{"hidden_size": 256, "qk_norm": false, "init_std_up": 0.0526, "train_tokens": 272200000}
Each number is 500 + 50 x the weight over its row's rms, rounded and kept within 0 to 999. Layers, rows and columns count from 0. Numbers have three digits each. The size before them is the row's rms in percent of the matrix's.

# down: layer 12 MLP down (transposed), 1024x256, rms 0.0526, rows 368-420, columns 128-255
# up: layer 12 MLP up, 1024x256, rms 0.0526, rows 369-420, columns 128-255
down368 106:493451524424523428585478472501440492515514457475551498446464499509591377522532503385443479450549514442438443478526514427465424527454490451536468440512578477491547417406440443577460539558525546421552415500514525470543559498466589607528480548525523432441485443555454481556570448537481472514469499520585499450505492480521514519475475479574576660423425548486456465441544478386483481476533
up369 100:414427564441437442495388535517448476446513471466424442432466500548464456430542479384509437501565515437478488556504514538434463464412516548575511494478551526529461443536446478461591499422473555482540497510416504480586549502514462539515384458450544436540564471520492509502440472419501499426500532479469479470509485512582537487521511425568501517515500509527409527485447538408502550486527
down369 099:480488530534411495543457464452427557522448428534499576504616547427558543561436520460492383488568517541539501492559510445551545427470421462456529482454508432494535512466483596389633442497529556573464490546461569490454452395497491522513588504420500554558507497574492481544527517641471452572455519489433497582484516479466466448462529520560561461543527593470412518475499479433533495540586
up370 101:565511579540480507574482545458524455441403552477455526518585427482468540445647487519465512511522490441480480477495503460471484557496507440476612431537529574453544469474429460386604561485512566486532543474456434544508512524453498582501506488526516522515429485570489491552497478497460478440478435402466506493513581429551467458555499535492517604473494420467399513638393473576505403610477
down370 100:398535470429505540500536545508532537496379496469586485563554420516489548469528552500412500540391571553555516398584473468593550477538559440512385443565541447525503535474448469451512544421389415480496539531472495499506558492474440473444528444518477524435473413522546477529541558466484522514525538523512566517433612451575514469582567517526547466551458461545482491502513578503528474449508
up371 098:451428498491405508596460345395553424502448459525468476555473574483458526528512515484557473428471512509385487522459534424543450534503579483520473523538474487486564477559480438530443579491502560509448481417420540568454455478545508499545459520476523442579515535618451553515447472517496536522521497604503482558559608515566609521493545513557538495615479445491561514478409557443519573454515
down371 104:415469406597512507427567565490466457566463452476414517484493491523490501491562508455528511427436564502577478527530467508510504492564535521460518531439514546400444458477505470516533530547388523451559518452435553480426563415529412464510540450472463474540459405506562521494478525519501503522549478460463455452452580510447489474617556517530554529488600462495551576481537600486425531496471
up372 097:486456462459547530416520614467544511498521447500538457412581464425501481499462453459509578449472515521514484634510490495461466514490530516580474450480491535509448496438513501570429499518542544461459593466466535542531455461497561411464481511495489525497441543513524530503410408415543498550498466483493540459470422476521552496431492499428465534539498581474397465603519455520505561480648
down372 103:529591486597529521450499510538478516456509466412549536508466524498498468456494476415489459522440470485488493543534443499504520506533470517432463484547450488506465529475505588514500488569459433424456430464601437550485433453540452540503455451442431546390612494514474508534513484474604485526491531513387441460447459535466564542544468567503460469493506502594610456423506593438487461487488
up373 100:501537456460450468474507503391494493414535529435503499537537499427432473432460521483426463495588531455480424459530489455522546452516535473553549532459574511513481440526542509453571534496574630560507388551530518568428513508501431505543547524544486500545554435489388492487449456590465489444527556505490517531506481622521418515497467518512584541415466532429518651490573569458452409506525
down373 103:511472521422499592548475560561488458556553457490482567454464502502536531507453450527566514486482480591520511515528420465479460490488534583467486433528433441564530483507553513477535451594564414510525559564601377484541432528492386420475382476477552545532511533531554493481394430507485532491464493505484425481472469459373483543511479469545583479476426463428575450479468477427533593527478
up374 094:555486435473500474539448497523443479450499490530462570486497517573559461466530472540493427546497508513520445546511519518507466555486548466535440430620494551435497605525466484514498410439452546521523535553482566465500496568380426542510455451467511454420508503515390526432448531449557431572385527551475454554549450468509605568443441584424463528497474427525565544519431486451499501483553
down374 096:485519569441472510526490473549566538602617540509509431509564461555439334517588493556497516459467464450515502579478550513431519508550504506536495502498607513561527449483462415474472457495546547592585503455478419529465483466459511400462419509626490532507501490601516471411537453536512466409512542527510454504433489404497562535464557563489481472578444499522456456442488547467436591449508
up375 099:489448499492487534529604560484576571537526493436471462524562620503424515543483521521487483526511535554525418493445417564528543543464560407375541574437495474486602453493463510560486488455596439508505485552339510477519419477441527495525460521546479547462548596445518493493486481439553498547468526495520549526501397476483561508519549585585489470526462506520486434490536457457456600547480
down375 099:576533481453559522536586409474566568482533449447419394533483486481495509571470485471533432505478491507496526444499441437490524507470482592431476504479505553458497452521537469487496517462491532413480452511556546471462479549547389531579544432493386490385504434458467522486531515554456494461531450541446503518469481497482511471610566459490438535458552554551452509451585534533570545522477
up376 097:475425431503412428460489417536480505527519415535404526446470463495551533362512483529421388450522518447487456638505534485550447528473497536453539487498575435488528476388554511497451564538477592560559403614483473513488506544482445538477532585548512499497494493557545550493417491435397576450544441544522505510518480543542447573500404542520502545578571534470471586535512484552403471490489
down376 101:539418470455552458405526447441558533553534524476465518583521524538532536406494506490531528491572467536481448497497517560525580423546487569445444570487551536506525539545521547565555498526562468351501497538482489529414543509410495505503505509507565524460529415452543480378401486524450506444486549589635549507539424534441483544416452520641504463423519478531571463481500583580454511485418
up377 101:489581464444458503531520618525567502482474436500472584549563431555534499542452582487537460532503538412534505527576490516529495506497446557465526529529591489548557482506559574422446463503435476452526461524534469498498547491449399542486547555465433374483529539534552589540444518456435497546496565515505452526425538507495479501411534510502436513456472606473574573497532497455610447500466
down377 101:488470494480513515517584503505545466478455475396481463383427536569572507471448550541501554599491532429524504471470468542522612525563502534422500452523470466492469476512504516492543592435554588501405522435475554523599442514577505512513527450536564496484525590478463532505572437484535466564539486501422537504471429462485525499579435483458520455480501408477475438494548470438489498475529
up378 102:563512457434498445522476420553538544463528508421494481529415465558498451461559519558509540517486545428435404499512498546505481427490554571542527475538451457464559507544469399545412561514523482506547478578469422485542444486472452477499496476493492473490506515459554510458505555535444449569451447396547545492413570446559571539494529523468457525611544556466407556501414412474513536566520
down378 100:512481494493490576520483486505490483528446484496495497441552517478423502435511458458523541519582553482521474571436481562484520451487585512519527452521481522571408535470472456636489487539482474588465491428461580558551545455527600536524476538558441505497623459500438444458434510497543420601399620498502579444637532519446493448533417550512507468511540510573450488529473540472468516455486
up379 098:512478644394441504545520500517524517506429446408487547600487490488483503548440487401446482450553598473462500496498420466476496472453455473489459440408658447621486453503413522488531532469585420520481513523475565478450433478524467564521431534525547460521496497530505461530593444534514508537466410491547540479514444587439509459388525525445479462487605567435455539506494531582620537494560
down379 099:583524514499459514545430498544510437560539582531565467478512523456523488474418553556493526530396448545483462613482496547474523434481549500472492507597514526492397584470403520572576499545518559442467508515536499508475510593378437482577489518497562554468539492584571514410466615556518521494502545613530556409560567413557503470492500551534533527574528433533421455526472546549480481513507
up380 110:546450449499432545550496443536531566565472513529520482561442584429568580557498454632598479424479545533462488558481503566522534485495577408493401491454502393484468612429556492565553552546428464517544466522527509444551534592537472502503511491589468463490470437526446553522503493549502461572545514550500501507520605443472441580568545514458533471480465466417518502485463449471518507461567
down380 088:527589480611547535525533462433555592509596524461412470467479481570530531456532486509448477474503478439503530506477511554504422558500546513481441491439556386557428514519493578403591432504565595424496463479483530506566572669531519463582519518554471558547537453477479483520441593505461477545505582474499559514564532520533561429550548541504486639490565564492487506483478478375444503494417
up381 104:507479544470485526518433475525512498488446517468594498440422462514548520480429558387464532498482515542495472544509504414434575488497400447440420481498522553538550383424562584544546555526532463569498523524495493486454507534539608631370489497484523510512461520523538550632465431432463483542575554482499481608570484455504541566538471565512540525479565499549500520532573590490401482431498
down381 102:570433568386415503511557533476567493455464459492500499405527510421429438470513429504482495458545583468521472525442465455532425517556492544434528479490437587500534499563516485513523528434480551489433472455492498494458447440430477523481483509576498490474421494454598551591508506600598563435455414475546519484491472472452419532509510568524462488524489531502468522430481430516623564477560
up382 093:478535532470428446526502451505496512516499469448505514550515457468444453472499499501485444520476629555468438500512460511438482513527635479478520554395567490505432541526585524436549536535537515504538591518542469544536478431564544635533397510551572533503479396450489469430472428469492491530556488494545509481473415551503539541469590478448510483529448547380465498475508563520457523444532
down382 093:527450515485466440556490508515484515467580473392495491538497458537512579453431537490528389534615483563580428502462458420506525510514440602492468486498449450497414583504615544515475560476485498535449525563495542454451551459537443452516514520586483491494540390513550474450493469540492598557427562512494444422531531529562482499538542522404520533409465532552551409569489440510352560519506
up383 099:466428451559490611501554462517472464574504463506389501485483458479498519467603468432536511486519539660610402549602507470432482510559463535490457511463447479477489465484483475515435506490510494636439513390446535504545495425496523440459460529520481401558471445503509499491413581501520396492518462485628473552556566490440496540510576545505475576416532531535496481487513516536513566479444
down383 104:425414548523455554531484477455521529516501469470514564457566493455457453461443535578512522374534466520457524481472483482491497498492495549398456480508481494547508500449516545538389545397446433412520565489496460397499458514422506510534535550446492559558441550437464552482432499526527421516512448428492523469583519488412627477576457498462506478607579524537392536500467497558510515514486
up384 102:472538632446447453473480457441486487503466482499519494492477479477459541501538506444463541609530495440591473500540424465556481534488486504492456528530555565458565583474493446487458462498495483448469447554514494478498464573428489442445598540504578456543428492470548438509459563505527547490604536654405511506521478480494481478435583496514537558451443400568429464489550447521594528425518
down384 106:524490442575481571482508474598599483413570522394600476460466468512520546484449481487526518472497441432500557465518560474546497506478454620560488438536480463577561453555486640599468608447478508550482492430547599471503596537455483469483449513481446443584448370465578454491511585428471401499547407457499479542573430443477546502492562482462517563526533447534524591410417584562484435472485
up385 101:482626512392549545495464489512533437519524384488457503409583537486481440453537422471492469567548506417535481460555541514570550510524591470536427441524453459425490488624427509435475461416607562574550509448587557546491391463551458434503558595548468520575466576532487519498503459478511455471506526422480483427520424537553476530472504547511492540478475488561488479520476534490550465486541
down385 100:490440367542518467485443527560441486450467516528441526484459549492457520508538535519597470547510596477474495466487440582363489578458478516508466500515504521501487487478473563436466505533603472561493553531422544514471561442477437481528434597536471592520407519532475539554528443463510538471543531456492506417525465615504541475578500513528527450444468593484513491523586431554452499419458
up386 098:458444595495468526495500509506453510475417537580452579468416508469515536430448533463549561497471463468553421423493395496504543553416546486433573437510618487521492566570417497512455485508492503421516515441447536536513442539450571518422458424499486502495515408516494475505454594547515616524510431459535495354531540467484505485390510473584479481479473457528474434464572423484414490519468
down386 085:426521445570491537480593575485530520524427510489473489433521498534513493462471493595469517421462546539526454474479407548426477507466575439436475532532434481501461486505448473574471558557498542481545570471498576483516364479452485507499430529532517504479467500503506524531418518564445625506438591448428493536415496440460563544474405428548494568534495534483506535518578517473444542492596
up387 096:606470416468520502525478499520547496532443564480428477597492474460431395503437463550483540481552454464445500473539492498540514488492500510470442452499559529510570528518608499518439523453414469532515380537583443508520460560503449493535468442541528456507448449529481505467463499572549434506535500539576507510508565484402580439431498553435620464530423483508522534453461521554583499484555
down387 094:484519561462557595536517549569419475544579433543421499391527521502474545581570450548484562496523517500503515445491466454472449480520476435533599467490492415519482533556492464504542509536492491464551506467470507597467534564517560544478521567535513510494530436422572535546433521481447437492464451464526491539541562514465477442523483492586406422431492503452517498521487593498464578475414
up388 105:522620496534441531437407460538579482546466583397479504566585474461519515452480502490529512498515516519442511565446457420471507607543490545580517430527504622513543532557517437497462517490507552470537457486451540519459456478517476472428581542483445469491511560582504515546390620558548423515474489580504476524401504515497534557407501526457460489468480583463428521523460517516543538434557
down388 108:557516502609541518518463527394550595480531501471453506485482441554527554499487494562454472500547403429523522450389423521467528458521522537487455532500459530428524487507514454466501595465537595523511413535520478580536457504451510418576562419481558459426563530409452487484541458453491567473435513491358465540486554412509529424538428373543452433534512504447508481503544441452444541559444
up389 104:574522442450525512504538486489466531492654568509447436553497511523501481462558415483514411548593503596556614489524553567477444483557484548508451528495560447428526468466463556525369494597488505368415506487452572570581467511448547551503553439483595507568541548492517598453472425458475397517511482570549504549493498430405457408518480520442498502446496539542467554569443442496514506518502
down389 104:532468457372496520510458469398496557565448498472518478479522513470558548429542461507479480466569531516484585496416463496454441536518579453460535502542507524449618587330497529560615479486506479522483399577535571491509467417503518468560459517461465455549475519539556498487501477489498515539546557534476575490506520579445525492499474536599550461482524523519508518498477436507592412546433
up390 103:496409446556520533563534508540386477436550436492490553502521481483511527615510492516413476577491476514509468506532442443516462513440446470495475454569521487507546598590506482473494493555430589463487515467520514536492571500511535485503495493551467459562598450494529474485488556510496458338471524431512561565519571492528401494516499466474525557438484502550557520560557493446492443486500
down390 103:503602537548479447537443454471527461468393509471580504482579499499511527502533504442550463512552514528533468442524529452462570526527523580478557466537665533471510511525575508489482440530384378614450428490528411487460568560498529531497518469470481492461476453448560587413488447557527505524486567525500391495472494449494520466588548536465374460500528443556506481521446526488432599537549
up391 099:441488556491428427521502476534450498451474547458466463522513517473452426447522506432482400464549544539539423512440484499410501493520487473606587435568484522562510522594489485418500561587533494468466490543499535478424531518498505481581459530541529563489497540472467430479510474545481500519560508566530502422483535496554515419593543489562501444418415532505516431423540415532514409593444
down391 092:557481550538442540392477456549504482504590622531418534529496386466496609563478574374494530536557587417519513571481510488536452555537461495538562609436530512457500567385469613433521500488466575523551488419487583538387529572465516525577598521502495523453509514500453504482556467548561470553458505502531431497494558551456417496596455480470528523506477583448534454471513394580451522471541
up392 093:566460519525523567493553517478399470500551442455448511440582532464555526583552442470480503551501435546531460459464549548497534515516590482422600539498580543580450417358531614420518473461527432568464489510465448468547567553489557511483461550445505551556535480548566439463465467483543469513540494494499534507582523544522484460490455528523548533477468488382532545494570409477451493494545
down392 091:535513363489466515489491501505475458561475492462513501476577586445537459484388525485498455515427476412435529480457497447487491493501525475540555483507399470482502605485520398496488501499463477489413463472441562456524383399585441500555529464421492458476566408461507548576466517530517567458528552517512513451526448488508488436431618512508500512541493493487554513548513587437605461482609
up393 102:494548475601489474490489605594563578533541507518516558564579573476500482600433402467479453529490500599548525528518548521601469484481494665451446560490515459530570576446563536521516387469539393566521435541454464452514524471462429567428559485529486564502549527432585533467476422422500471573500521518630536487478556540511598456425574557482504515427501563419529477436453404515473425512515
down393 095:528543453485478573557460547516477362392476426570576559491503580560437460468507538531498531474606487464524613470543469443490553490509575412360517544503593433459458436483572517410485432508462535491395536593473567556525416482533425492488465405431515511441528515496486446479513606389530585455460550574489511541479528459551527374544508489507512505518545459516435522516469508545508469432503
up394 095:448425541502488419438421516514520529485454437412481496580454408497538532559508415408523526526495477480476495544543538402557567516519407515454480397540474570510504400525455532491507454543645522447456475521524457508473513546440468469478610517462521490437449549559494396526534483510423583539448476488662504575498468544452538383413614522546496553486555421457492441481503536529469536548413
down394 096:495451483436438561480494599504554453517460530474558526508527565537411445427523568493481514444476481532601417461535406470520523490476515586533449602568545494480538519472524445548514503512446447499485512529417508552588471586509524450436499488449447516573532477431492455531475509465526517522488481509490546476605534556547468499500550426519356508450458519568444512505545485534580406458609
up395 099:487472438497459541511448573586459418644510407453475500528507570431442453523557476479522516489510485604465439464460439534475412544426472523508489459528463522498434542481446462438557562446594518557515530447507464482492482465543481484514509542508393561444521519504499592474474576571517551541431504460498537489506403471437493508458588500535477434485448476556526345529421519399502517608487
down395 106:544541493574469477528557451578534420545466509422550532521551533459610502440577555551514479517605527545485500590545459449479468481469471510480488518462547543493559494540449451481496439490370481510581548437549487456529484470474393469503418446486445499491473504475509486454408526498544444467474465503544549452532518498529519422473550482513436476513467532520515538546558524528490572450405
up396 099:488497592556529445547582534444455506548544543507539437611456499468453540464417438543480564395491538463474481531544437527394528404452505540472567576538509427576446414560510474448504525488529405513436486493463513554472475443409494461547483468549471469440480586466533550563467500480472482518435498442526537534448497431455411507492481370539522480510498387602499506615481549470497501479529
down396 104:476533450503574485520522520543487484628495463526503475529566573497433477451563441474535465409551503486486499453495519466517444531503542427472421525565544438517498446554514513482449488478561440432531605419532449547483570486501565498587521560562613519499540557389481392483550507540470537398489549571465495473422514582425481559494479537482588467537513492544410468442477557474500532495544
up397 098:497534543547473537539474543498473597551402431405511565538456532542500463467636442545528440604491497511540587455436497554516544516489587452497461465455483547484424425454482535458504416487569554545567475432563465571499447545482495443529575525388493519516400491470440505580590509477453410474467453547588480584463526588559496483567453411491466496477489464415504520567460479520455596499483
down397 105:496535505550495470545503418485407525482580487481442521455597490524468474501477451547573559517466567421433427575519493521452523469506553507458515486449476420547522525524522502551362506565469491440584503422485556455508534466516520509524472546513456460470487470471559559519512562516486497546469445557468551482522462549486572473467588610482448482414457477532499404424630607468554478445531
up398 097:522453529472476370602528522506427448442419484427440568545460425452493471393512528477481402489569429435443603486524482481471555473557465425477464594515435460435554501567502473482482452423500459420501489500395458570430535411504481465485561474596536463549523568553553431504466492571480469530528421515539409530452447516485485507447594551500475465517466522518552506475465515511458508603478
down398 098:512508487526527540543446449587605474380472557566452463549548545559441526458516526467512448560483500554458424495397516550439542414492574512479477538506486516497529431486596447469419485435520480571589426546558551504510483528374499535445451539489418510529493502479547465450546379459460500476486563414504431528545484494550566483529550489521509479513509516602491548420489539507433498489545
up399 099:558552452459474503437535475508524457511468489462585503516480439521564578529465530489439481522565493518501548471607514586438390570567545509444507507487512588464467525476529561497396502497434448537552462471545521527499506493511499517517459575519484407521417593492467521526591549528476380500452499459490507525442435497521491453462486451471555541589436489473509623456513521585455488583500
down399 102:479559416476477500525527503543479568599618567588504459511497510515595503481512499521513502458501456475512470522530444531488482452554404596569437505510428565441449429448387593436532466470536473502449546528426549377545530476487538499456550451529483497617464524514542605498438572471439536510575496487591523550462520478518490494501624561357471456485423527498515543540479537393495474466367
up400 096:540508537414419532508441539467567531471540507491464547453479465405448508540471544499416490354467530616462453494484524456429439514422464488521411358466483539520539469526554426562539558473517499521470599501515400524489521560448515540510544511620525567499510474554523527476421571450523462588434441488561477619565508430527618524534508545519445500504489513446493503448464470517512584516454
down400 103:402532468400503526662441496498519486453486390450470452523476425496454501437541544485519560557545501493512506477400492519454454449537512526531577578481470490477468460498486461519522484485410495487415441418417489580534532392572517507470522444571447395529521473542484483515502460476402553570497434459546406563547591577492427487481427520531510493554504586549561428527407520488539493538487
up401 101:498494566476508439542477413502476623429490559485497529556511545565515548563456497521488614505478616481545496555562485552446554418616485532552504490429414515342506457414393534512475435514524528549552531459455451477456536513443492481501392543487478467481484481547474531457547463502493423569537549435471466521515488559503445393473540542565515542442483515485535412526513447448528481441544
down401 104:466504462444528527466456512596401538621443427492467472520535475452532449399569520477494495551503536494591527542448517485516403512555460630554445464507371540439424412539457399488571427470422524468461448467473563485517508397531591475565489516538463426440448514552509554427478508464477574471484443483534408462545436544544521478554553430419529519474490510470453483526511538454434523447540
up402 109:473494436500481479554544464507455466498569614523534567509559553531555591471546497390597523508461451523536380583539381401469580557495538461521539422417481535545492494453542499572444543483454533474336549477489487593567462441546460491535503592458461556477535646532469524533522538510507495525437522499552560570359468412532478533517475525355419465551558418476535502439514507472504470491445
down402 110:466471491503489466467445508431506450564530442463528534409606513477438450533487469477471545491351499451440582489533509541518474545515465522484520475491583577587377576492443469492481445492468487496481538484525342599505462514438512505400520489410540530566502445596498547446466419569497492526494481505490489412482538456449518397462535453469563447516563383503494487562478481390630479429426
up403 097:556516480397564528543487475589372549574561422515516499466496525509670599466411479501533543550523461545569492588563606447469497540447456560441522413420518415511544431550484598500480574489466531512492468538434566496469541448396489417408479517495525499474440526502432458477507529470498493521515540558406476469501517535523489483499578441486493479522492454495600519603408463442455461420468
down403 099:518552518538478448446518423546580524500596581484488538516552450450545425523532500466538553484457541486488530551517455465529606584556516513572484446518484548461497444537509493484517472563534504682500532439551458475472421436526547455425466575528515500439458581526550491457506433470547569425474523564502558512487470479502435506456528537450544410567489581526514482417469477522487468496566
up404 106:503508408436522485456550545469527475442500568533506508515472473524504536511493451522345530439449523456551535592492516476482528462478462494467541457541483449498501504418482574452472521479516560469563510546539528490567473546429555479506505504612542496520501517554456489435529572512454472515496411472537533491503433490564600511473488569487529464453457535592513501515518448443562408484422
down404 103:501425423462412472410481470459515455443612464507424520582493531440509490484489506586439476484418624410574470552519544531431509462456495465479517473453475419529481495453588523559551448477526368545466529544533479501477539542518517448450526542483493590596421492531460567521511466497401482457484510423550542465551396416464513451476434446485529485495496524419515430489506416422467552473444
up405 101:548520400464552434511357457426493493501492475447442541469415603460480528490541524518543484529525565505475436558464544520489512472546482498491544395506471473548557558502521468480440570477495581536519501496489491359473491482434511437508471490556521476483545528526535548488556562439495511459495437479461476612451458504563431510515473519468385497529393465506519481534480477344565592576458
down405 103:478527575518507423531542419454440458548558505540505526398514481416513546485517470480492514583587436434468427507441625526490576556502478532402549482507503598500542674472431601481491430518505468510611415462512520458446482463534474392454510559551540461427566525517479384564519540474478575539527546534496487548537501470417569564549554511491497445528414487425533503559502502538487537518477
up406 097:524484383452431573584502461482532509406445535418499493480438457519539501539551518517435490533554563573438538448544618482484539538402473482510382555525529556498493548470509482513420501458495636497486575553508532619536473550445537471482518477512434466506495420516442491444572521474541561530484485464434582452538503443479533585515526597555517441499462493477623514458604473461550529418592
down406 100:480462485503397493459421470524526421576457560557517588548509556503434584526460477595568465519481422589476520550496459563530684398581602491448533508479566501572481476494587434486435517502488411531498488444557523547513505575453484530448504546479507523451529520509487492531473521445572534500536478475496492491464542547453521490459529507445572424608532530386469485492491566505478539547446
up407 096:430480433448549481477514560561507513459437492463570537553546535447502579520433440476524531481530552515484552568458466472500586504520448487561591517511516490574481583490470559406461620430472549594541531571402432606532565530476464553571498410500486439472452533462451542467527482583454495468428519485489514478531437511542461506518520546601571484469513419497472512673547555489482530462491
down407 098:510498522556634468540507430463577505652499471462466444448448535484528376434478546579586541449618464530501514463507496538504495454580419510534407542483605419478533572554546607555583500531465506464457565549526516600499448550476515506427466467476570439520573517480427486554500564534524501527442456501576493523520513560526511545470456479529501411508477533432541544462486406458511549509486
up408 089:397441407570607543532422426448490460563567517509435483558466436523493454417474473480466489442521569429498466559458550487524544552445564484491375493492583508472560427462398512502453496519542467467478519489428480564493409489539647457471503544540584544475538472539498502483402575550562472489515525436514518576541476456635479470531535461453446445543558635517507571614444563426562477474438
down408 087:558512522482449492458526496412507504513503493480500491421381507548529557620471443456483514472434405474501519519285494428530492554551533533589478481495497446516415439575491484415515487455491546553517529456465498505438527406574520463426517471434422452554418537481519490480427431528503536473533536554528466415558462475486483501567599530555451420476427568481495510528484418521538539480510
up409 099:530544509615574478524457479443568555467527565470523523579514482555630527474430509501445564436527545488505468471609363505527467506463475486478560387512452461597415501512471505527509451440528517419481522534463455516590399412492568453474482553467574466387481553440487473500470506554526549484484494507510464470615501423501630527477498460515616520475472475548538549524441459509506458540533
down409 097:496514504575443461525458533515427453442502591581551460527525496622561567406548399539479431476597486422560444568509482601598434448484504493439498467474486589554399533495533457481537465484423480574544456438503403503467451485479529476425571571547530471422510524512518597545443468640456507509469535395485499433582556614487555484508517487476484540485555487576553561490367511480491617517518
up410 102:498519495542485432482480422628425495494530521389532478503476523525563439511455498526405492592526548599454524509514474446500575400488488456611461440464459392534488503492459600495526494468499529552457453480363470480495554479532533512470480490544548440474470494612508548445524548472428408482461419531497448495591479511576574489441556571450469455426605580516593496552518455480607575555539
down410 104:468439522512546445525639548588524500458488551565407508539481491480447385539558516490522502546469479575594439481584533487459494417546478456507539515435528425475488446619528501614506501477490549488463483457543439556456399411483557623562534465482473583506534523479546455443510481518452549472573661412473532465512548508554507522511373487413421419508551440451471543627542509508508518496521
up411 099:400518473489487474487541507496591376578426449505476482492497476517480487466649536500542521559510553488615526508506523502540459500490480462469415410495460541465531545520525554485496542456505592428542433488488495521547486559514451484535419543432553493447557448529513485578398554516589440522492505487505596506530549488469469514463451571484418527558500465476498530503492541451507480441428
down411 094:486447453481467431481497554492417575487562530514497452514555501446397444472487569475564533456439533571514530434429406519480478490483520447485425423472501482495470480531526597468483512425461559456506536504451540444533581587527425534521470545504507525523506497444394546392508532582548496492559473543535403441494513504491479553499496568451407548502476463483570518524514464467559432538494
up412 096:417545514549444551540448459435495463579478519513434493562481443536437543546493384470535579573417563529531410432459539476439443522504559530420536435570437536552537546521600526570456461462475420504537420439535457467453464506501475584442449478453468429525492521551566484418492517516522495546524582611566532500518557485489488432500455474587499562392458476607487544564470521492456502551485
down412 096:483538529422526418449596478399442509458445515591553506496440466538544476503454392564524477494490474538569442498504449513609476550505509493489421499415508525491552484488404540429468577435495472506571503569494443571606511508485469588574546447494569497539423452499548467524558476526495509529388615477506546542525604495469430432469487515517486546481569515429507537458479459513548426539613
up413 103:504474464478479537505432468476517452540443506550503542560557467494588586470469398410532434450501411570516456506464430536466530502461518458504525448424447485598474557527469515483514539513535542522534490487482523450448492449535500545507491544520546519556555478388490561476475482563533515494442411536462550605571428570400401486563534561465469583467463508439505574510479603453479436514470
down413 102:481396596457524527430532499523493520434494551479469475459457492575477456510579621476477505507450540480544576479552586554493443508573413557526486468600506531416468400484507549454465497468383510396497504418617540543461508558545474557505453507491376495426439490496474462483628536528540490526582503412536512644485445461549472515459443393446453570452509465479497463530504492494545416467497
up414 101:492522491478531425529472469474480509535531507432392495502453479514570500454458513450506444406527471520558477550535489502467503503492429468475541434547542482442548522479523444534411551496497522475433464474491567543576474506481540385484471522498475509549469461526408562458572441599507519519549546535479423517435586575513583367447519478594538411539480419495492452424487529525519485490524
down414 105:498581535559491497512486431494550443528492448503507498542442598454490585414544540416519515438511484476457540500533444559547468486572512418529465428578543547473552467596453543497487551546509501440434546528503458430578447463508572462548508494429517524583516466569555485552581530462450474516510377460498425434561512514469543520548503483540515474472551454626402463519532538496642490489523
up415 102:489563483533488530565511457554474516442553469625526521555517454527465509409482536486574496570498486562500554453506498516482481565565572439486458532546591513506527423554441514485466515557441442561526452603480529600456459440573506474545521462586428476420406561493466474470592547492452434446488530531555534518508508418449587506504557462517495409558566481531506572541472546473491440527510
down415 108:519514430546490538579571574496525521460534407512501486459548512554560566515558499536478436479528573560535438475496577448515576478399509556486451517554507401484565546552440519549616476646533520460477515478439513431525492484513496517542438508486607518424467481566497451509499510581581544510392546556496641543569535447500485496476479532475471474559502584526613483487521501539467444505432
up416 097:506567568453463551503522561506347490445592579486492530484489531531506542476441495478511379539457609522506484487449487424431575466543465453505544480541507498558488507506557441491500505458540460411442523529583529579487525578476505461568495529457549577479499463464453464548491574492470563401551463513405460617590477388523479499492421546563435570436562422519595518475484481478457427549495
down416 097:510460456568527487445560551541459553570536534480525633507489488370451517524450461424486516502486503502505602474386510551591500590474497592462472529558523497472456476523576465492516498466554426534547397417505485474547546508530551498453502470471486555433534579544497446527475494482470531593527520510461524539449496473495483511507503499494486481401523434470554536457431479467485472393526
up417 097:514511564460510511562507475419516504475593536458454477479518583452528506446637470564537485405455545473478402572436509450470497574490488441499455404567480414496477602537503519457587492484449488497458504452470410464580438406527442520467527475509599472545461474443435477475483603369481550579471504548476488541477538442489470441518499487517508554475539524512544434524436525523552524496389
down417 096:523553422518542484474543465606449536543561533341543443564515478521498442486576562510540460506462562488434517428468403533532529504507493471536504399509528441438609688448459478525560511495442523530533477485473487420482453555556555569518547469507416524532516573549469486570570517514434443559464525490502529520421521456559404494486484528486485529483539444513491560539472399590474501485540
up418 097:500560562450508425491496396550491419468552432522469504473572413600592472522547554575492421468509485471421551515459539496553511480502437460531611418459617490483557402440428542482513568536518451520522420472441498567492462462488466504477426494537511475490418442464537488499431563569566491544364557499553466522429554551437477504533493499617511537514565452414459515524493524444535474482541
down418 104:475463547505420461528436529534570551503561514512415487489539475491553405516567597482471514534379504488446464568445495514474449471484485540592511463445427452555509482425458432471482524423463505566517489495573475540516502453554439438590421550475534505508485517448510549491601451528489572478454523431552440433511509644577501542568546440451441554580495374459411562455460537587480478437540
up419 098:554516551396434570454451482631509454454472498553414492439538457504540546558415448427495536565539476390463467510565509559561530533455455584497442505526482484513540506518565565515553518426543494453497462528508483514500541522551505545416550490498508543502488485531440513533535472508603409498444540617382573433450449455517521487519453506427559491526436488502474549465493535536504552527537
down419 097:451593548568497437462433558404483526516389559465516516517451557513524483519569543568521608427446560519513493488390592521519499592563529536500530522524428601468503409413497547406472491534432500455489506551371460536513566566420495473553509482578447503472371497475529561511499557468478471570594564444442493508492601524506483534565524516457456498519540585477511586515402514534500410550498
up420 097:527487559509567432486556547510569473545508505476468498490494339426493483437373490471447493450425487572448519491500540415397451555549495520506596495508536552548438509500531468477509467518558484401529473479493475524537443484468489532487524552539418472562476503531431515477472568488501481566538442541511490530498492462481501496490482511478543563591525531552395509427487417527404503513450
down420 103:429407502537512484490543472471517497565484489412514455510560457536452502515522466532512535477488450484577543522538554499490540537468477425520472535496482596541478515480555521557565464552481549551545590513449470408503611488450547514511497416597470591517475493480558459519463451422460400529471402525569467466555496544486587427513546468450542527493481516546559500456478511490457566487568